{"n_layer": 9, "d_model": 192, "n_head": 6, "n_kv_head": 6, "head_dim": 32, "d_mlp": 1536, "vocab_size": 2048, "activation": "squared_relu", "norm": "layernorm", "norm_place": "pre", "norm_eps": 1e-05, "positions": "learned", "qk_norm": false, "attn_scale": 0.177, "bias": "all", "tie_embeddings": true, "parallel_block": false, "extras": ["capped logits"], "init": "normal", "init_std_qkv": 0.0251, "init_std_o": 0.0251, "init_std_up": 0.0251, "init_std_down": 0.0251, "optimizer": "muon", "lr": 0.00737, "lr_mult_down": 3.0, "beta1": 0.95, "lr_head": 0.00747, "grad_clip": 0.5, "warmup_steps": 200, "schedule": "wsd", "decay_fraction": 0.816, "decay_shape": "cos", "final_lr_fraction": 0.05, "batch_tokens": 16384, "seq_len": 768, "doc_mask": true, "train_tokens": 147800000, "steps": 9021, "dataset": "wikipedia_en"}
Each number is 128 + 32 x the weight over its row's rms, rounded and kept within 0 to 255. Layers, rows and columns count from 0. The size above them is the row's rms in percent of the matrix's.

# layer 2 MLP up, 1536x192, rms 0.149, rows 920-937, columns 0-191
size [ 38  56 109 109  35 143  58 105  70 119 133 168 109  61  68  88  88  98]
[[121 122 144  84  99 139 165  79 160 196 156 118 214 111 116 176  79  93 118 114 185 118 117 151 148 165 125 131  99 106  95 150 139  94 161  71 122 151 106 111  88  95 101 186 124 111 125 136 125 122 120 130 135 163 117 137 167 174 183  67 186  44 165 109 174 150  93 163 157 139  86 102 125 131 128 153  83 164 132 132 109  81 155 116  98 153 160 152 121 108 122 148 118 108  94  69  98 123  97 107 124 154 146 163 128 105 147  62 123 112 125  59 149 140 100 134 153 183  54 144 100 125 128 110 122 171 124  78 126  79 152 193 171 105 118 130 109 131 129 136  83 121  91 109 107 180 118 123 183 169 144 109 192 182 138 181 118 145 160 113 210 103 149  83 120 122 131 102 132 147 162 149 142 162 104 165 108 117 164 116 158 110 118 179 110  88  76 113 118 137 181  80]
 [127 143 144 138 134 140 131 109 111  84  99 105 134 146 125 103 165 200 105 145 109 196  92 170 132  81 142 163  69 126 135 174  85 102 112 125 171 120 122 150 140 110 137 215 165 140 116 103  93 138 111 114  41 173 165 166 120 188 125 188 124  71 112 126 158 107 116 121 111 149 100 137 143 101 108 199 144 117 123 120 103  78  97 169 118 101 163  95  90 152 162 137 107 104 127 138 145  99 133 106 178 152 139 165 176 138  80 135 121 124 199 184 139 130 103 112 131 121 159 138 113 120  98 120 113  99 109 113 136  98 143 113 109 163 152  89  95 145  83 127  98 100 129 136  89 130 103 129 175 137 139  41 119 125 124 210 126  76  68 133 147  72 131 204 163 110 148 140 114 146 131 134 132  74 211 183  79  94  89 154 129 112 146  76 118 117 157  82 134 186 157  91]
 [132 163 136 162 111  64 160 135 218 111 126 117 160 167  86 126  98 122 175 130  85 211 150 111 153 173 164 135 114 154 151 131  95 160 114 113 156 126 137 137 109 162  42 133 123 159 113  55 159 130 128 169 108 117 145 119 181 134 147 181 173  97  95  98 196  98  85 118 120 118 178 147 137 127 140 126 109 114 144 156 111 135 109 156 153 167 122 168 166 111  92 148  96  83 121  79  90 112 143 139 186 150 114 136 147 116  97 107 141 136  87  85 108 135  95 116 134  76 116 182  86 126 150 154 100  84 132 106 193 113 119 184 147 143 117 125  85 134 139 131 152 128 172 129 138 122 172 117 139  87 132 106 125  69 114 120 145  40 151  85 124 101  64 157 130  60 104  92  79 111  83 147 149 129 159 152  44 185 116 178  98 140 134 117 141 150  99  86 124 125 124 192]
 [102 128 196 172 142 112 100  51 179 129 132 129 165 152 102 117 115 163 135 127 156 108 107  91 142 126 107  99 101 147  76 169 180 128  96 134 122 144 118 148 107 120 122 107 111 119 129 109 157 142  99 123  92 122 123  92  94 137  98 137 128 114  11 197 157 101 114 116 144  79 199 142 143 150 104 149 107  97 113 124 146 147 139 143 148 148  95 124 146 169 153 146 108 140  82 132 106 160 136  43 147 156 166 216  99 121 125 199 146  98 163 139 126 161 127  97 178 165 160 107 141 181  88 108 134 150 148 108 154  85 137 155 113 134 156 129 107  45 187 153 145 102 155 104  67  88 148 125 193 156 101 165 153 159 125 150  64  74 116 161 188 111 117  97 117 161 133 139 147  81 142 145 109 128 130 165 118 134  87 100  92 128 103 147 147  69 101 137 148  91  99  48]
 [ 74 137 163 158 112 102 134 127 148 157 157  77  98 164 164 174 167 119 162 175 167 134 103 154  79  90 142 107 138 130 130 109 113 128  88 114 146  99 108  98  65 130  95  95 139 142 109 142 115 119 115 102 155 194 147 124 178 127 124  99 121  73  64 117 150 112 189  72 150  93 117 136 144 111 109 132  86 104  72 106 185 122 116  60  81 154 106 159  86 149 160  64  96 123 171  94 112 136 127  88 124 133 101 148 198  83  80 128 111 152 212 171 124 113 124 137 201 123 172  69  89 142 177 119 146 142 172 100 126 164 130 164 163 117 114 153 158 124 233 188 158 126 164 171  94  76 152 130 155 152 177 100  74  60 152 146 114 113 154 161 158 117 114 114 123 137 121  93 149 100 114 148 126 156 123 103 159 129 148  87 126 145 145 108 169 137 126 116 117  95 139 164]
 [113 100 158 102  88 142 161 135 141  85 143 147 182 208  30 103 124  98 140 105 122 127 178 115 133 109 125  93 121 125 112  79 191 165  87  79 155 133  93 121 176 111 126 158  74 136 127 140 138 131 151  74  81  82 147 143 152 145  76 116 121 150 122 167  88 107 156  92 147 162 128 132 112 153  88 125 130 102 135 118 151 132 148 138 192 159 104  66 134 154 137 136 128 146 125 127 126  92 126 108 132 116 105  98 171 207 111  85  90 135 134 113 166 144  86 114 112  89 155 170 102 127  97 110 100  90 169 116 104 119 115 173 126 219  96 118 169 109 119 131 139 149 137  99 166 136  89 193 131  55 126 174 124 133 153  93 111 182 121 134 151  58 147 168 147 125 169  94 168  86 161  92 164 146 172 105 109 141 116 143  91 138 152 184  55 103 165 192 178 150  96 138]
 [173 133 121 122 167 173 115 128 139 117 107 125 108 128 148 154 122 118 163 161 141 175 109  91 106 157 112 109 122  61 149 137 131 108 142  83 114 112 132 133 171 138 103  94 120  92  98 137 114 147 129 193 123 135  67 118 190  94  68 141 113 114 130 162 132  53 110 183 126  86 134 106 125 140 112  86 125 128 134 148 100 162 124 123 161 136 121 121 141 144 124 144 135 201 125 194 111 137  84 156 138 141 137  74 167  91 122  29  83  87 134 154  88 115  89 127  85 173 164 150 211 159 136 171 103 145 121  87 112 172 124 155 108 133 102 195 110 128 103 158 125 103 153 103 162 128 114 152  80  58 201 164 174 156 147 128 138 146  52 147 131 100 128 112 113 167 129 124  91  72  89 101 143 182 169 114 168  96 104  92 165 134 102 125 163 156 131  47 203 149 101 129]
 [117 186 111 151 166  92 134 147 120 108 104  17 177 149 107 143 119 126 170 138 121 112 138  81 127 129 142 149 128 165 140  73 149 136 143  73 120 154 214 159 148 186 113 156 174  91 113 156 179 127 111 151 107 179 138 115  76  98  94 155 109 190 156 101  64  98 142 128 145 114 115 115 107 118 143 114 158 144 129 156 194 110 115 169  96  82 115  84 114 126 154 157 103 107 104  82 142 114 102 138 179 159  90  80 164 144 114 174  97 110 128 188 135 140 103 165 143 116 113 114 149 159  74 147  72 226 117 133 106 139 190 156 157 141 128  83 151 178 158 153 117  79 149 101 133  93 152 147 118 172 150 108 136  98 114 111  83  69 155 141 107 141 112  93 138 177 115 136 106 137  99 104 130 113 139 170 140 134 183 140 138 139 123  69 140 180 125  55 130  72  84 117]
 [115 165  98 163 165 187 172 158 184 124 107 148 115  76 138  99 146 128  75 124 162 114  96 148 154  79 136 149 143  57 188 176 172 123 145  80 118 109 163 169 126 145 162 112 212 123 166 134 130 108 153 137 129 135 146 105 172 104 139  84 127 158 110 129 141 100 161 107 137  54 204 155 105 106 178  74 122 189 119  97 130 112 163 105 131 201 146 152 129 151 170 115 138 133  75 106 152 121 132 100 131 107  75 135 133 130 107 117 158 136 157 121  96  66 104 174  50 147  92 138 164 146 106 147  64  99 101 150 166  91 121  87  83  68 154 136 124 136 155 151  96 120 169 185 114 102  92 159 112  84  76 159 145 138 110  84 101 126 109 145 102  92 122  90 155 170  75 165 140 101 126 173  92 108 129 157 126 162  93  97 106 122 150 167  93 139 145  87 138  71 136 125]
 [131  61 189 145 138 133 159 129  68 113  92  78  82 152  69 171 139 140 118 118 144 128 132 127 148 150 132 125 137 121 128 157 154 125 110 128 107  94 167 173 165 109  75 101 144  89  90 135 164 190  82  88 145 141 148 149 136 130 161  83 117 148  79  82 141 108 111 142 182 169 153  93 138 142 105 133 173 192 109 140  66 120  47 128 138 120 165 161 101  83  81 105  76 158 127  74 167 150 135 147 131 128  62  86 131 116 152 132 127 182 150 166 166 110  93 129 168 104 147 226 153  91 141 132 192 211 143 143 132 164 164 124  88 126  93 113 105 112 128  99 100  95  74 156 198 117 138 138 164 138 124 132 192 100 117 119  74 117 127 133 128 136  90 131 128 110 146 168 132 122 109 106 129 158 172 167 116 133 155  82  85 148 166 109 121 106 167  81  87 104 174 144]
 [110 138 115 142 213 155 135 108 169 153 121 170 100 123 113 105  71  97 130 126 192 188 115 109 154 142  99 123 151  92 122 171 116 123 184 129 127 100  74 115 126 114  99 148 127 131 130 134 130 154 122 182 118  86  98 125 158  69 147 145 144  95  92  94 105 116 171  94 148 113 145 187  80 139  92 113  50 148 153 202  92 145  82 124 169 108  93 149 149 104 154  95 100 173 131  61 138  90 156  96 112 115 164 165 167  86  72 127 103 181 168 155 166 111 174 131 154  81  78  96 152  66 126 129 127  99 163 121 130 139 151 185 142 138 117 107  93 199  80 103 164 172 151 124  93 102 120 179 186  69 132 108 120 134 153  75 137 132 142 163 107 117 134 108 152 179 126 157 102 167 138 129 103 140 175 159  74  81 126  78  83  88 155 124 137 100 122 152 174 105 129 146]
 [181 189 155 110  99 157 111  82 151  98 125 125 151 164 147 131 135 176 162 128 185 118 143 102  51 179 167  94 142 125 144 131 109 128  93 121 140 128 129 149  76 130  86 127 221 158 100  98  93  54  91 170 132 150 103 131 144 119 134  83 112  63 107 134  93 169  66  91 141 132 132  94 140 197 183 151 117  97 116 179  86 147 172  77 131  87 170 158 187 123 122  91 139 146 114 141 204 163 161 153 113 104  75  94  91 138 134 147 112  69 196 190 163  84 157 112 148 144 106 172 169  90  88 161 116 134 149 140 116 143 157 119 154 134 107 127 148 158  97 117  67  96 123 148 183 116  97 144 129 100 138 122 128 121 137 106  78 139 137 123 130 138 175 122 119 109 149  96  69 137 139  67  96 129  83 155 132 105 168 134 133  89 162 102 127 111 118 119  97  84 173 156]
 [ 93  99 149 150 149  95 176 158 136 219  44 159 113 159  74 181  79  70 131 109  80 155 153 121  80  87  60  69 196 150 197  75 151 169 164  90 111  73 166 135  90 135  97 177 147  96 128 159 114 143 122 156 113 115 167 131  88 169 113 104 131 174 102 103 143 144 164 105 160  88 139 145 110 155 139 121 101 166  88 129 120 117 152 137 150 155 142  91 107 165 103 133 154 113  99 134 113 110 132 156 144 140 111 135 133 127 190  94 119 157 189 134 154 122 132  73 120 112 112  80 150 164 126 112 106  75 145 135 147 100 119 110  93 111 165  63  84 108 136 143  62 142 116 114 101 122 162 149 106 123 125 131 113 123 124 109 167 129 201  99 132 145 149 129  87 120  90 167 181 120 130 146 108  90 136 206 148 119 185  97 119 189 116 118  91 153 160 156  85 153 149 166]
 [ 81 111 123 188 100 118 146 171  99  91 120 157  78 151 154 133 117  99 138  72 146 159  88 140 141  96 118  96 162  69 136 150 120 123 137 155  97 156 154 171 168 128 118 103 138 179 137 123 107 139 143  91 112 130  87  87 128 105 120 147 132 100 153 125 152  85  77 109 121 138 162 172 131 196 179 152 100 106 138 150 160 108 117 145 105 140 111 106 112 115 141 162 190 157 111 102 131 167 104 118 212 102 113 128 114  84 115 115 178  91 147 147  82 178  67 133  98 134 168 163  90  96 102 134 217 112 121 111 117 145 130  93 105 114 170 168 145  93 104 121 123  34 187 151  77 157 133 144 102 130 131 187 106 177 143 197 125 124  95 144  66  62  87 107 138 120 131 151 161 156 117 118 128 136 195 127 141 107 161  98 199  97 158  67 130 159 100 115 118  92  95 190]
 [140 123 179 129 178 156 117 119 134 109 162 156 184 137  67 147 130 152 111  76 204 157 146 138 104 119 137  92  95 149 106 171 173  94  87  96 143  96 154 128 124  66  60 141 169 159 160 131  65  66 155 105 100 166 156 134 149 173 132  81 105 166 201 142 105 159 126 153 152 144 158 107 155 127 231 111 130 166 111 174 134  92 120 122 144 133 194  77  71 141 114  85  81 173 149 116 101  84 130 131 145  90 125 131 169 130  71 124  85 147  62 124  80 182 134  85 103 186 146 141  86  98 151 115 120  80 147 109 147 132 145 132 153  99  84  95 110  82 127 105 124 122 182 158 121 144  72  82 127 107  81 128 138 117 128 147 101 134 100 137 162 127  92 146 143 133 141 137  92 112 141 140 159 128 120 109 116 164 180 166 144 125 115  52  99  92 167 122 110 165 146 122]
 [217 143 143 121 124  77 146 106 105 116 129 128 198 169  91 168 104 170 102 110  32 132 126 121 156 132 132 116  84  79  80 169 143 136 110 121 173  89  62 138 144 106 143 162 123 100 146 118 112 133 108 161 142 114  98 140 113 202 191 156  99 170  55 174 189 109 109 126  93 126 115 165 136 149 158 160  99 128 132  60 162 172  94 196 100 107 154 129 121 116 137 110  82 209 131 184 150 114 173 111 108 163 131 120  80  88 106 100 123 125 158 108 131 123 177  91  87 170 124 101 161  93  73 109 167 117 105  75 149 195 148 192 159 156 146 145 140 155 155 117 132  67 101 123 136 126 113 116 127 144 134 111 162 121 119 151 130 119 103 150 120 135 163 119 128  95 134 104 126 155  65  97  99 141 135 147  81  69 172 144 158 126 156 113 152 115  88  84 149 112 123 163]
 [161  93 149  86 147 185 134 118 143 116 167 196 151 125  42 131 121 100 166  66 181 140 145 155  98 164 185 164 164 154 159 128 113 125 113 143  80 147 181 149 100 125 145 134 153 130 104 137 142 106  86  57  72 153 110 155 148 117  93 123 110 168 164 163 136 115 192 137 176 113  87  82 136 152 139 122  85 102 111 151 108 149 167 164 148  92 143 133 134 105 102 148  33 110  93  81 159  95 121 149 209  98  96 153 144 137  84 120 125 181 121 177 151  95 123  57 118 110 116 151 183 175 121 110 150 150 141 157  89 100 170 117 142 150 156  95  80  85 124 152 126 193 117 111 173 102 150  78 106  84 102  65 170 142 121 126 131 113 156 115 128 141 146 167 115 142 116 106 112 117 137 134 122 162 128  98 140  43  93  99 133 172 147  72 125 115 161 103 168 119 162 109]
 [154 151 127  86 137 138  99  93 118 147 160 124 107 204  65 184 113  58 141 130 151 172 134 165  75 104  93 156 104 189 113 101  83 143 136 102 175 143 124 191 157 116  92 145 154  73 111 119 103 158 129 126 152 128 103  99  90 100 132 110 130 179  95  83 128  92 139 175 158 146  51  95 111 147  94 148 133 147 173  83 174 122 139 131 101 103 103  90 114 135  74 155 141  82 177 165 150 116 140 108 136 119 142 112 141 181  76 164 137 169 205 124 130 141 148 160 118  61 148 159 138  89 140 140 122 142  82 144 145 173 150 131 192 148  99  66 101 105 104 166 186 132 106 172 113  73 119 142 121 133  90 100  96  97 144 145 143 118 137 105  77  58 106 124 174  50 152 123 198 107 130 124 115 140 143 148 153 123 112 150  91 142 119 132  97 159  91 160 127 103 195 119]]
# layer 2 MLP down (transposed), 1536x192, rms 0.154, rows 920-937, columns 0-191
size [ 38  60 117  96  41 141  60 100  85 101 139 153 115  51  68  87  83  89]
[[106 132 122  98 127 127 196 117 145 118 142 161  78 169 112 124 112 125 111  97 126 123 137 116 123 114 121 174 136 106 146 105  97 103 121 161 156 152 147 113 111 144 173 168 173 110 112 153  97 116 106  92 138  85 138 146 118 116 144 164 136 155 111 144 135 112  97 128 124 149 117 105 141  97 132 130 143 198 115 152 111  91 109 137 104 197 141 176 174 165 110  96 166  90 116 135 154  93 126 142 147 130 103 143  46 163  90 126  89  76 141 142 105 183 168 100 117  78 111 119 207 100 163 159 104 101 194 121  99 173 144 107  97 138 110 130 109 134 223 115 170 133 155 130 161 144 110 108 127 145 169 103 110  75 110 159 154 102  52 192 173  32 102 117 122 107 114 131 181 134 166 117 163 142 152 187  60  45 150 159 142 126  78 100 183 123 133 143 104  81 104  46]
 [149 117 112 117 121 161 110 110 132  91 131  80 174 199 169 128 141  80 108 124 172  75 133 121 139  95 153  99 111  55 113 146 134 112 139 148 155 121  89  53 140  94 135 183 102 126 140 114 114 142  59  82 111 104 181 199 139 128 165 187 146 148 166 140 149 166 159 140 127 170 156 140 143 174  86 108 118  89 149 148  87 115 143  77 207 150 125 216  98 115 143 161  89 118 105 161 149  68  98 114 133 174 135 147 149 168  69  97  95 114 147 136 113 100 128  76 149 118 149 112 135 146 122 126 141 132 165 149 137 111 150 155 120  94 169 107 141 138 140 143 124 137 134 142 119 212 141  44  81 140  91  81  73  80  89 156 119 140 124 114 112 102 129 147 147 191  66 112 140 127 185  77 153  97 167 138 129 161  93 135  55 157 133 101 162 135 157 108  99 160 131 150]
 [138  90 132 130  78  96  88 127 128 135  94 176 142 163 126  98 126 176 154 115 116 120 149 141 147 137 151 133 191 123 130 101  82  84 110 141 145 175 221 116 111  92 193 161 149 163 182 147 135  90 163 111 106 102  79 114 113  95 150 153 121 156 167 146  78 106 161 122  97 108 182  57  94 140 147 163  70  97 161 116  75 136 154 102 138  77 129 159 119 131 127 129 175 116 155 111 140 138  77 121 137 164 111 153 142  91 122 167 178 147 148 128 172 117 134 136 179 121 119  58 139 106 130 158 125 110 119  96 165 112 173  60 184  81 128  32 108  76 110 116 146 152  93 105 155 125 111  95  83 121 117 106 151 125 129 100 108 196 111  96 124 159 151 106  66 177 197 140 115 160 144 142 169  90 169  83 142 143 141 106  73 161  69 142 140 118 163 119 177 148  95 116]
 [ 84 238 159 134 143 111 201 110  84 140 113  97 152  77 151 137 120 135 182 136 103 108 156  66 106 168  91 131 143  63 147 105 138 170  82 166 193 132 129 130  91 136 132 124 160 168 113 170 161 169 158  90 178 132 179 125 170  44  74 132 120 157 117 121 105 193  91 112 148 126  97 115 203  77 150 106 148 109 100 129  84 155 105 130 166 143 152 158 132 177 167  92  70  95 203 143  91 136 127 136 170 147  96 135 151 118 137 151 130  87 116 114 145 136  89 123 113 139 134 116 111 158 140 145  98 114 120  95  53 164 123 126  97  77 175 118 159 109 126 102  69 148  98  99 192 115 160 141 104  93 118 102 165 120 113 148 109 186 116 102 115 173 133 111  65 142 135 120 138 139 112 150 115 129 150 173 155  90 108  97 148  94  99 167  99 146 111 126 167 120 125  91]
 [156 131 109 143  92 171 149 116 164 123 110 191 156 109 130 153  62 167 128 176  56 125 162 126 119  86 141 131  85 126 116 147 157 161 109  91 107 175  80 146 116 145 154 153 178 161  89 140 174 165 122 125 163  69 128 123 160 113 114 142 132 146 116 100 102 192 103  75 147 163 153 124 143 187 154 148 106 125 118 185  84  97  65 200 120 107 132 176 157  89 103 129 126 119 239 122 127 144 123 149  97 182 165 119 137 159 118 114 107 115 136 117 146 103 137  43 151 104 102 125 158 151 122 139 111 125 120 145  91 140 102 108 161 166  56 162 143 167 116  90 120 140 169 140 159 106 142 173  26 113 155 131 177 139 119 142  80 103 122 151  94 167 175 116  67 127 123 123 138 101  78 140 117 133  61 130  71  78 142 110  81 106 155 123 140 136 122 116 124 118  98  81]
 [107 142 104 139 123 150 152 119 124 111 148 186 121  78 100 127 217 143 139 121 171  97 136 105 132 107 123 186 157  73 148 154 152  97 138 117 182 160 154 145  84 153 136  80 160 115 105 169 115 147 152  79  42 121 164  74 119 173 104 118 149 113 157  70  52 147 116 135 107 135 158 196 153  99 124  98 137 105 190  95 171 127 100 151 115  90 127 136 120 120 155 152 146 165 161 102 110 175 145 112 110 114  88 134 171 158 174 150 135 157  64  17 133 129 153 140 100 151 183  93 149  75 121  83  93  86  65 168 113 143 168 112  72 107 142 118  69 117 152 155 162  84 117 158 171 110 140 145 170 104 129 129 132 173 125  59  99 102 150  86 178 192 136 134 140 114 142 170 116  93  86 114 109 124 107 156 148 149 101 108 112 103 142 117 150 139 155 111 113 121 143 121]
 [125 129 134 149  84  85  61 114 146  78 111 131 179  76 129 112 150  96 168 114  75 149  95 144 148 123 172 139  95 116 105 144  93 172  98 127 163 130 161 107 117  97 125  79 169  83 164 172 160 147 149  90 114 150 141 154 119 164  81  92  85 100 150 134  66 130 111 185 127 160  65 152  85 149 116 102  60 151 112 163 122  73 125 157 138 146 146 154 112 124 124 165 116 169  55  65 128 168 134 137 116 169 165 140 142 112  92 138 130 116 153 170 150  91 130 153 151 158  82 131 145 140 127 100 105 103  88 164 155 168 159 144 159 105 172 103 166 161 153 137 112 106 160 193 129  93 104  77 140 114 135  82  91 163 111 187 121 158 147 139  91 217  79 151  78  79 151 175 117  91 160 142 116 148 133  77 152  79 109 161 166 147 151 132  85  86 146  83 133 130 165 188]
 [171 191 107  57 143 154 124 131 168 134  85  95 132 122 109 126 148 163 107  91 152 150 136 141 143 142 118  81 150 175 135 119 123 123 166 139  99 181 127 145 119 123 120 183 144 103 102 106  95 108 126 152  87 143 101 118 142 105 196 163 125 182  97 172  87 153 180 139 184  99 170  62  98 190 104 129  93 147  75  74 136 147 104 145 130 159 138 124 131 152 140 103  58 103 154 146 157 118 129  55 101 140 154 119 121  55 128  72 102  92 133 126 133  61 116 127 149 117  98 108 128 188  45  89 102 143 156  89 108 172 152 151 105 108 144 169 148 189 127 167 113 179 141 149  67 149 158 106 150 140 146 164 154 129 114 126 101 162 168 125 120 124  85 116 159 134 141 115  94 164  91 182 136 156 137  95  61  96 160 110 183  78 159 101 107 143 110 148 102 179  74  88]
 [170 163  87 186 100 166 113  70 156  66 146 123 116 161 108 165 165 121  97 179 132  70  98  99 142 192 170 141 138 134  51 126 117 122  97 135 120 162 123 115  92 102 102 119  54  78 159 102 122 168 138 134 114 128 113 137 138 111  80 186 163  82 173 149 108 150 137 134 155 139 111  98  71 141 149 125 132 118 124 128 130 166 156  96 101 111 136 189 124  95 104 130  76  93 147 121 195 135 101 123 132 138 132  78 218 163 146 156 175  95 153 116 124 109 151 139  96 142 108 108 161 150 158 114 114 182 107  77  89 106 123 164 222 151  93 100 135 127 133 136  90 151 129  91  88 129 113 141 139 141 156 177 103  89 116  98 164 171 203 178 113  94  64  98 141  94 109  88 166 154 113  96 173 108 165  81 102 114 159 133 134 174 110 164 156 106 159 112 159 110  98 101]
 [147 132 103 112 138  39  88 192 169 177 104 126 126 135 107 160 106 129  89 117 153 165 107 165 207 164 117 195  90  98 128 101 125 107 130  91 132 147 163 105 110 137 180 143 108 139 133  93 114  71 127  85 149 117 140 201 208 191 112 213 116 141 146  98  59 136 143 130  98 142  95 128  98 142 147 114 107  90  96  65 135 122 150 155 120 140  88 111 141 147 157 113 140 127 180  96 123  55 104 110 179 106 160 108  98 135 155 138 144 100 143  64  81 118 146  78 159 119 108 113 114  73 112 195 107  99 148 128 134 129 132 117 109 169 167 116 155 115 115  53 148 156 148 105 166 155 130 122 140 142 117 115  87 174 123 113 161  99 206 104  95 114 108 147 165 191  73 131 144 158 140 130 164 146 117 141 170 161  85 129 129 107  92 140 100 145  83 136 140 167  87 103]
 [166 109 128 126 141 131 117 171 149 152 136 155 116 158 145 234  96 115 126 110  80 143 205 125 108  95 137  95 186 150  89 144  95  88 134  92 180  89 149 112 124 110 133 181 149  89  92 143 108 138 159 179 132  93 107 160 108 111 127 161 107  83 140 101 160 115 158 134 127 177 149 182 163 139  86  50 132  68 154 131 138 164 114 153 115 123  86  99  95  88 110  96  60 126 140 187 185 162  87  71 130 147  96 118 138 193 117 191  93 114 140 126 144 109  70 102 175 139 128 116 116 147  78 122 121  94 132 114  70 131 138  93 126 145 139 130 148 157 124 157 118 134 105 125  91 125 147  97 140 144 155  71 156 124 194 153 102 155  94 114 113  65 205 156 101 118  66  76 138 162  85 120 172 105 104 145 127 129  88 105 142 129 149 179 150 104 166  88 162 148 124 179]
 [168 133 104 102 150  74 132  98 135 159 142 168 171 120  88 153 141 149 126 155 174 136 116 144 165 110 119 171 218 220  89  94 154 149 161 140 142 121 165 124 120 141 137 106 133 115 163  67 118 139 119 180 153 119 149  79  84 191 113 137 166 201 118  96  94  93  90 126 132 175 108 136 114 116 118 117 152  57 145 128 129 124 100 105 115 147 102 153 109 129  93 124 152 116 112  53 103 135  91 150  98 108 182  54 142 190 127 116 151 142  74 118  62 134 134  87  90 177 133  61 147 124 112 109  55 152 166  95 107 107 117 135  91 172 129  99 108 177 143  78 179 150 115  61 136 142 175 123 107  83 102 147 100  84 148 124 139 150 197 164 162 148 127 106 161 178 158  88 149 149 144 105 154 128 113 155 144 120  81 116 106 102 103 157 169 156 114 153 101 102  95 118]
 [141 160 121 170 136  61 119 108 184 118 115 130 153 190 111  86 155  58 141 114  92 179  84 104 131 142 172  98 117 133 117 158 128 158  76 113 122  80 106 183  86 138 144 123 157 126 206 117  73 137  92 150 140 131 145 139 177 113 132 208 155  71 171  87  68 142 106 140 118 136 151 132 104 156 146  94  96 129 151 117 144 180  99 187 103 138 134  89 187 109  65 150 124 137  94 102 121 108 130  98  61 129 108 112 118 112 165 106 156 142 101 113 180 171 109 140  89 106 114 135  90 137  94 139 157  87 113 162 117 127 118  70 162 120 137  78 110 120 121 159 141 114 127 134 105 124 187 162  92 103 120 141 138 125 142  53 122 172 170  91 124 108  87  96  72 156 169 134 120  94  51 151 130 152 116 153 156 132 146 114 168 211 188 134 177 156 161 108  87 155 164 139]
 [100 139 118 190 148  83 136 109 114 172 146 142  56 106 127 115 147 143 132 170 192  52 129 156 111 134 133  87 111 118 152 172 140  79 148 141  94 171 118 112  75  94 150 147 103 129 190  90  64 130 105 156 146  66 152 167  92 144 137  96 145 142 112 161 115  71 128  96 169 118 135 153 138 114 106 187  95  63  69 128 196 121  89 113 109 192 125  91 122 138 164 154  59  77 137 139 159  90 191 100 139 145 181 117  69 156 140 138 150 179 148  79 146  92 159  82 138  86 142 138 155 157 134 120 128 124 146 121  94  79 145 122  94 191 116 131 148  93 131 125 158 137  97 162 111 134 119 137 104 140 159 129 158 131 100 101 123  91 117  91  57  87 162  69 152 127 154 137 163  82 112 120 101 137  91 191 132 146 134 167 138 168 134 164  81 135 143 134 106 121 168 190]
 [132 127 107  85 172 195 134 134 135 147 135  85 159 126  78 177 168 110 162  82 141 129 100 168 123 145 161 144 134  88 119 213 121 101  97 106  91 105 101 127 141 125 147 147 145 160 118  97 192 181 143  78 145  73  75 125  55 175 187 124 175 120 173 109  95 170 160  67 140 113 128 142 171 139 142 143 114 139 157 149 139 135 133 123  80 103 174 130 177 174 104 163 154 139 108  85 144 126 151  86 104  74  20 146  78 123 113 135 114 113 126 131 141 104 155 173 167 138 142  97 162  98 170 118 111 163 104  52  71 122 101 144 107 126 197 196 112  96  83 103 107  73 169  90 133 107 133 163 113 123 104 133 128 120 118 144 139  91 166 161 145 173  97 115 154 128 106 170 119 169 131 103 101 128 171  95 160 123 108 112 118 145 130 124 136 167 121 148  67 122  68 134]
 [ 94 184 179 155 147 104  83 145  87  94 165 169 133 136 129 109 139 119 135 173  78 115  70 141 138 127 155 189 115  92 167 110 138 138 148 116 153 159 214 111 127 127 130 111 103 142 143  95 147 134 105 149 167 115 120 154 181 103 169 130 155 128 149  84 102 116 118 165  98  64 160 111 127 197 151 145 140  99 116 101 121 146 150 172 207 137 136 194  55 122 176 161 128 167  90 120 111 139  79 116 143 122 124 138  95  94 112  78 161  67 153 105  85 143 164 189 114 123 115 159 185 105 155 121  98  81 133 159  80 140  51 106 107 118 122  89 107 145 154 145  85  75  71 181 120 107 157 128 124 123  69  87 159 121 100 116 199 137 105 118 104 145 154 167 117 113 132 158 189  75 135  78 159 149 144 132  95  69  88 142 126 121 164 135 174  93 121 144 128 110 105 105]
 [134  94  97 162 150 114 163 209 139 148 171 118 159 168  94 118 122 146 157  70 108 118 123  90 150 126  81 142 133  82 126 159 127 152  98 114 132 127  98  96  91 138  92 121 152 161  91 111  99 164 130 133 120 148  77 121 138 194 150 100 174 162  94  92  88 132  76 130 155 159 151 117 193 133 154 129 126  80 134 119 108 124 146 157 197 115 158  62  87  75 171 146 151  63 106 142  97 146 108 110 153 133 157  95 145 156 246 154 125 148 130 108 164 141  77  99  66 122 142 142  84 110 133 154  63 146  82 165  92 175 136  97 109 124 127 124 115 101 106 135  94 147 148 155 141 149 206 196 109 118 132 110  92 112 124 153 122  84 110  94 140 180 158 123 188 111 126 118 128 108 108 100 161 117 114 180 122 140 113 129  92 123 122 138 102 136 193 136 105 100 196  44]
 [121 120 122  98 120 160 164 107 128 104  75 142 106 127 139 156 116 148 124 154 143 111 133 130 114 135 110 194 149 119 111 136 133 133 136 180 148 163  74 141 137 107 207 125 110 170  95  78 143  95 148 111 113 120 111 127  95 116 158 177 160  85 172 131 135 195 111  88  52 162 142 143 176  94  97 135 129 166 112 108 145 124 187 118 110 132 118  97 137 194 110  88 189  91 155  71 100 124 130 149 139  72 133 188 112 124 112 140 150  99  96 103 189 151 106 176 135 185 126 109 142 203  97 144 108 130 164 102 174 108  30  88  73 105 110 138  99  85 144  87 164 124 120  69  95 157 130 139 126 203 159 173 129 140  99 153 107 115 115 115  97 142  95 121 143 170 151 149  88 101 160  78 145  82 101 120 146 119  98 137  66 153 144 162 133  56 195 168 139 156 101 116]]